Part of a small language model's weights.
Training: 121M tokens, 3690 steps.
Each number is 500 + 40 x the weight over its row's rms, rounded and kept within 0 to 999. Layers, rows and columns count from 0. Numbers have three digits each. The size before them is the row's rms in percent of the matrix's.

# layer 2 MLP down, 96x256, rms 0.235, rows 0-95, columns 192-255
102:477503478497524478539446490556526420462450530456454566493524461553461509519506445522512513540553451519533515474529436466609489506469441543518486544424517463437588516537567470541481562500509504
097:515519541500505509489523547494520470502452502454457492507595526515507437471511520568533532481524547531563536502466510508493452449515484566422564468455542482460501466534461511486493397468507504
106:534447436445412474499565461524491443513556556476463494503455533567472423492537534538442468504479499457525462539469490526513514566505481492450561472465501505361548567580441505495542470510448458
095:473533469492520512576527525469463498459502495429554435460514520389481544524441477514497475466453571537492467501501430488480491430562554483488481539577483495484483562544553492520491504493535478
104:516483475437523522524470510448523503510483462460454482496509497459443489495500559500534531572474524454550458555462569432498569547552497588465489472521483572515425516510538543444508444544458449
106:513510560492478431509503552514535493541473452484508537506473471513547535485428439487484431407476491496436430520485581425462460497561522477576489509557497452513520441446443493528529524470511494
098:447529537454577555485508474548467439544450474454538482557556544524493427487507502575515467492553563512496458498508455516495535500446496538485499497531437515461462501555438441418561431500515523
111:483499526504436493423505515461521495491498522474469551462536461461506545432456466519514512582528519551496546525561548556497513493538499478547471464503504565471561457463460534485457530558477387
100:511500482451411465578435468501516505499640503474499522458444501518493536531464501481551488469468576498485513518485523563478456511484522494471486459518529524568524537491493550509538464513498500
100:536508490512423493482497474419490427481498522524481518569541495491461579528490490492438437550461521463518488468540465479418502512554499514456527526552563528535437480493464429483463542508459535
094:529531532501509433448491469482566524613489531501484586488515484516439505439453527508534476572585542479510483525487580553471518519510454490489470483505541512497500496604496579424430533529492445
087:515459512521496559509473506511510510488527500497471555509450449486496500444578385487477470490612447542522550432462522414593498512482505484495479470510415511440553493461551504514451530466468447
093:424447389499505495496495476493510485411466534399427505479505502488564519546450469445493537488505461482495466526559540480435526528473541562513465458492507502524465504516499495492503557548478447
098:492484514454510486519506507538547413549490533489497514395578508526580504472504469491546523432493548571449430465485514542458490517542533549484446480509581550497439480494471508451514488468515507
100:502583486514528465470476544547542406466434521484462513499558514455539562510569494457483396479453502442520449540469495488474455498436536506500563450457540496430499545527503465554472504545483573
100:472538465505488446454501522426439497482537488523540534530512514577512573382537476479458554521448480524545496513505435496503519513480472474538502505498507505445552434460462465590500505530437479
107:422523539540462496467423431481468440470526456490480438540496505542505436529512461476436522457488459464475499555455466496541508533475497532545543378522558450547462466545560496450535521468540520
095:504501501493426535497584461470532472509518458489505498490475517530458498440497491494494501528478500531454415529418584541490514499552590494500531460457470509583462491553452530456406516519529508
095:442472511511425496490536453497535566580486523469572529404515542457540518453531468496512516387504477422540477568417490501560464525441469524403470560492435472451528500399566506489486459465445523
104:505518515464474527467522520436487492494544491477516552598527527476457571488502452471475499514494441500467516502471491447562511546439504582475448477557455504519515582568518509502546494502523517
109:550485524447526516491491562457473389516463437444478512508465542488493505507513456466574478519506496464484492505524537484491456564530487588464532530574468495497545446435531493503503549520487550
103:524560545563525534527459512494589502535497501549455483507557461468497541515509488518517428489524456511476505507543473534448489555492499497510562482485501507563471504490431491534516438503452525
104:546460483512514550493497517445542478491502589499462517510442385506461467436453520462518488474476502526513518555409491518469496487585482505548500532475511483513545485562528445486505453450486505
096:610427574495505457499486526534497519499490540469453520478519514493530452463483496472506513533469419459529554519450532491475514476480459500539543531488473555424505474376473557529532404503533484
106:540447494417454483551458471565479491460529553484417452550510508477481528563495543534487511503468504525532507475481526486498510564533546590500543508553493548488463569439418528479528501492450499
098:557498477455504523455503481545565477487522507493488520475479480465536562435553504498548446500493542462542544603555496482463458530500469516503449446460584497428462544479596479544465536458455506
112:493520472525510498495491466491549485586522488493536503471534445468559464476515486535530511527532522483481557566490461521482411509473452460506489553463502490479561507595399462502603484554546553
097:463422514485513541481483531463497526492518541508510534498473476481506544456522491477471485524547493525573507469495454506517549487450538527500482492441495562514446557485505525543533515560511494
099:481569519431432511558546505466507504513471456547492499486495516503517558499506480492499507452550488478613513529541484531503486467447447470505537427611458392499479483517540528519488505510451587
099:508526484503471384415445477594495493562496460489525515528493496486496429533549461472550481565549484435519528516522499551476473463504399485471453515576480502549384473498485456482466578454483528
101:501451501521500490476451522512536417495538513477513474493440528448515458506515557564511495594465448523518531578479509498421497527429448468518446521456637452495477407490487539572521543517449555
096:427479473495505469564479523444554480542476487513511526509463504498455465492466570442529575510480482504419507444486490587493466498515457544462441499476442469552542489542456506528473423467485506
098:466516544438445545509491474522480458505530514562529522536481464512487477518488508490382424521490490518604467502545523453484535553455454425574505495514533557506499492422499525479483509559479503
102:482583524540580464495506515532550551545516480493465501520475444554497449578540445490527531452487427529540520437523479461505523527489523499464521517547495427514541526486465481494534427492450556
098:499560494551474515492518468483482517415499395465494454565575543420561497538469486479615506486538439517497534538497454502549437524517517497509515547493478428499487524473534517532467501435498442
096:510508515550460529433546512520491453451517447555464503477522610462476500523512500503521517431490511532562506429529450502589543457516454411490524532530521590491528528457552544540488470556440569
093:543541496460486587521410483498558520527513508507521437496496467496450431498433464560423588538494444529447541544460452493543569492516473471529499483463502531428458518494536495490560521565366525
099:483492522505501568499457478492560569534503505493463473451505476443514464428453462510497481520427494431484489492453490428513538550533458501512582463496514461583548450506457580468516476557478430
094:423496453528549509467584473552525504377489468506458581510501535477509507534493509464490558571498537589499570496507489437516548538482504479530430505527477567507528529471477577535462529486482500
104:550446518520503525498524431490481488472433480415487491503545492500464472526518488444510521539505493541522524486544493526468529479473500449530476464405549542425471467538517476525477515529539530
104:500474554543577442595455477535464514470492545476549549519480543543527540448448476583449540538486466501408547457471518468529456445536396511508522500485500456483504469549464476554506498538509444
106:514463554538507439507503499455430512534480486480529496491472479451554547499544502437464501489497517543498437561501539515529476570533473475468457540453487502510532541539446519489514519531461511
102:539473538508456532486446482475551521523570468530539521537464483518464482469426423471499502485499519448473538505512521469481474471494490537426416512513491489522500512509480504483541569546501427
096:484516466551499515462522491438510471481463489542525556517473509476480500466520518531487475488538494493496460524465485502485482576472476516531547524513580509513513521490520485467553488509498520
095:439544543518484470473436515473475538551516468487542553532494503446547426528451487453479533570450455513568480533449545463349462547445470525575486486546495459489554494470487477537521441452515543
099:410523518514484490541514437535515517421451492497507508562436498472462483485547486512534593509481457484499532525535554566490467554577544500499531430527521493466498436495489487543440558436493529
110:538610462566536480549516491509441495503444535471460430529483521440464476575469479503543504540455520534477553437553542451515542525498457511476478477480476457426513505496527486488506424479509430
099:522458558466459494531569495454485519484444561520478461525480514521492456484500568441460538460495490444461473544534492441535491500448515492480494490530486485505595540503574504534547421459422454
093:483526501532538518514479439565549599511511489473550492490467464472526457421502511532450506456483570505498531482641524446510488410498529491549549435556493466453452566544496499531449534481485495
096:524524563457430542490417486510489526539563480458455536519466610440518479504471503502491507534515520524515550533477499524520520431450443542456521473562577500492567551497556488458432438539498461
100:535487524482421509515431464426570444508498578498459492414534539496558480470455461459569404477471542494455446518534495480518492578552521512450487446423476495518522541521423542480463484541532496
100:492444466526520485481580569500493497469540443453487484436550528511539542562520523512511514604533434540573423580544514470514445398562528440517490445489428621491461465480531492481447525547431521
098:441542527507549447537547456473433525472515452499475503550524501456543463525469484447493555563487422401453513538512525452497538486475534492483545468539461481527477502567504505563414494501444440
095:487495487439494434492504437520491491475573458475483576489515500472461500515480489487614459409475475479452518441514486541519541560447423524469474533487544481414584452508481562514470486464496467
098:442523455542483534473554470450495491428472508512468493427554527487496536509477560496576516520435493485548496626433518506469481522534529513448444486455512519491504519571477408495537507475506551
101:522528500521460458475602508593489545516467538482447500468505447552482487556441439492568489508524504461510448504513508520501470500520477584471492427498489571389501514502482499478447539485562433
104:459522443534531505489541482433525445475463539471508511536460538500515573496446484458539512522505600491486481520547508485452441457520514504469484538498537523498536515537588483531445438525537556
089:498418509502512501521583478545501556480478512481453554506559565522530472482511540508568499476496430501511498445541528519510472501562465514503518519486479455547559467450492524469511529495466489
095:489604528494461474452495462518491477542443528473385449478408507445473590467475518506446414492501489481507541520537516503536478559502491451461467411483519487518457503481436551415505552612548526
091:433471569493486549505523498469549416496412470438464480576492550502522470489452545505510503515525517477435473535460502516483496487505490466491625511531519473451484444495469502516478502489548503
097:558524565493532474507593488518454471506524549496631481519499484548578601463505536523548488500496505535461494479547444471498508501572465498539403536528493542478481517485442530466430538515532527
091:476583506432485413524526553502531500493528474404453530555595502490560452458449521481524488546490476507503414508568519522566489469484462538486506534503415479525565469486572470463477453419405510
097:522417495493488482479552486526507525523533533509527521464537436445566534418536487504494477475464514481524561484545454520513484460465487506502485511530496503478529475489523534472462609484505586
102:552517469480537513513432509473485442547490481604570442504549453558559520486526531499544546531525450489529472483495412493439496484494437481480558511437487447512493429458478532540461510485550499
099:496462521492469524477525496535481495538472522521479520473516464403448518521514577451434505497429462592539466561463487499503541474490420433438498424472441514531490481542453526487532488470512513
104:511455503600497458441517420483471579545571511459451501575507505461525489481503425458511510453548475531555469502533428492503496535497524525509503527526520521519533497538511524526474496479473503
103:466517539528526518568499511451481487477526526476547463505453541487490512513533475500568494417539460551487442583512464518544480571534504543450431489470567441527466474559497525459575470479546502
097:514562497517507498512490535462520500519525520514492487498494569525431541476520507491490542485525519421422509539475476550489452532501509483430459499563494424487436483486500472474400531470532501
102:502471537523536429513497527506487517554546506562447497415523495480473544485514514539504470555566544537510459489510460459524577486534466496581438416559490538542542403490447543417522467570528433
094:536509428526462487549548627497486501480478554407453480452476516439518513510508453533532473463560569450566525417544519511521478468532516466527480450472451487488503505471566505418485457482536530
098:466496520438549493547545515525549485546494506502523538510534436501477500508635547475458547525508460524484483478480488491536489538457519482515426486456458412473504529474501529514469476553502548
091:483534479527545485541439557467474381473562487552504461477474452508451463529424480548515516522511502423543495393488516479558527509515492509409469551456516541499508543489486526486513534506515485
095:494513513497544480489507466492497620535532515579511478540507555448443534498480524475489497510480527541473474443472468524463520548492502469616513487520571507526522421539461486532528535459530515
104:505520532489498427519428455486572492463511551448554457489497546470535415497490506523523493483472512460500497497540569555536509486477453552469471511503493492545490464531411546548576534609564595
099:584527519480518471504489490503442390471492533545551447468497517526514470519489543507511489460535519454572508473556543463516454524468521585482479507504543501508441484485405402414508482547488472
105:504520544448433548496464506494516514475469531435510526522514408547486478489513542481486496475470503454600584549450543435442541478541544483584521531495527498557510543459437533499480520571450493
097:514396482509488561494448499503510547463547539538452509594569514506535527499464507435465455551512451526522517554509472458528471487456566497582509540481497451502474544458562516511573530567426498
095:478510483482483551494539454536484529490521584448474508468482487577509519542582485408479477465514546551451552506479529553477535534521509462435531481440521483435561480495508547527466496506525500
093:569499518531383477563492467543510467472452561539497492566527489575513424511459495511497519506490433476520494497462537505470528520456508482532467481507492513543575535538451499498533439502515449
119:489472531464546486489539522477498460447514533499555498492563497447488536503483512492482498494429483541502522525514483498523527505508509479509452529513553495479477527452562525504536464545557537
100:592501495431564439502496428532559373478370544515473531493500537451506484434441496545517484515471482501506439532478526532535526525471518561525532542451504484546461516514456526477436475503484436
093:406533525574532512475410467539460478536414472511567502558465479443520559545538551504445493498592544529492534555465458458452506478566578539538486458578481445505484494515545479524499583561494496
099:500506468517492470440507514516493519517510500618488406493513449494531499466575549446469507604437485508462534495570483460481481433529503480480444457555447536465501551505537540467515587496503557
099:461518527550489458476568549533462424522565544441450516527546501494509486469494498484517459466426509457451467499530513511495462524499579481488504476510508490397523550517445511467504504534393540
095:498511472516451524493500440519591543434509497560498485498446497486435533481461569510508532495479477409482494504464527488502453483497474498550568544547468501451469461501508562504542481523551497
114:461490506546455479481482495509530477550489498519523473430471483491446524408519493440533569503491512455482427498508550509539483501518481559529501487452539494508524438478500468429486500468462553
096:485470473622478481464522442558549505552508481500496477483470434542453436493412529521444561463540517572557537418499478511496441437479546458495473533439545446462467493452482447464473515435597511
108:504436467517431491482516487496424502481434531508528526509475592504413516483504512475533447433442495447442568482552540433520530454454522480525613500542530468519484545512566533476432517490448427
105:547537470471458534431529486439537514547506533488483544486517433440548488467513437474495514449448435475511491517483477454524502439497491445489467445502444506559487543511472502495494523485562543
107:547448459509586483537490475534540550493527580483454557516525433523487490425507410556557460465477530484532525493504533528480440487517501510512526445531517539472526525424504507536465564564577479
099:544405498497475517533489439493531509571459551482516551536532495509425543547487498584531430516474480561485509515509600496422544538500504415501476477447477520516496484517421480482609561447570499
091:446492446501538471567502432522529484525560508514568522456538474475466523516529554506497608488545504530561571479516571471526521446506505491473475520477441505528464556478547436453538457535578464
120:487455501457440473539512486466479498517512483498443484540514503488488431484500428567537487557503481509498494545491530561500451566400529490496521488463512505549450552500482435529491496466527440
104:455513542546458474470501506418535542502463558516490535491486490454534541515501546481516474471489508457534461502532490537551526491458501441487527485452545542506603506622436482558490472472533515
102:533558484480566542528497450555539470474526510542572633448532503497456484478525423486552489520473425448491520547507534519424498494562528485464548522493466454528531492445401494462515515525529517
103:436510537480508534460472520490475459485540398483508475522490512474522497464449571469532490459506508529414518520494511606498554556550496531494558551519524507526498480532581507500479528534470513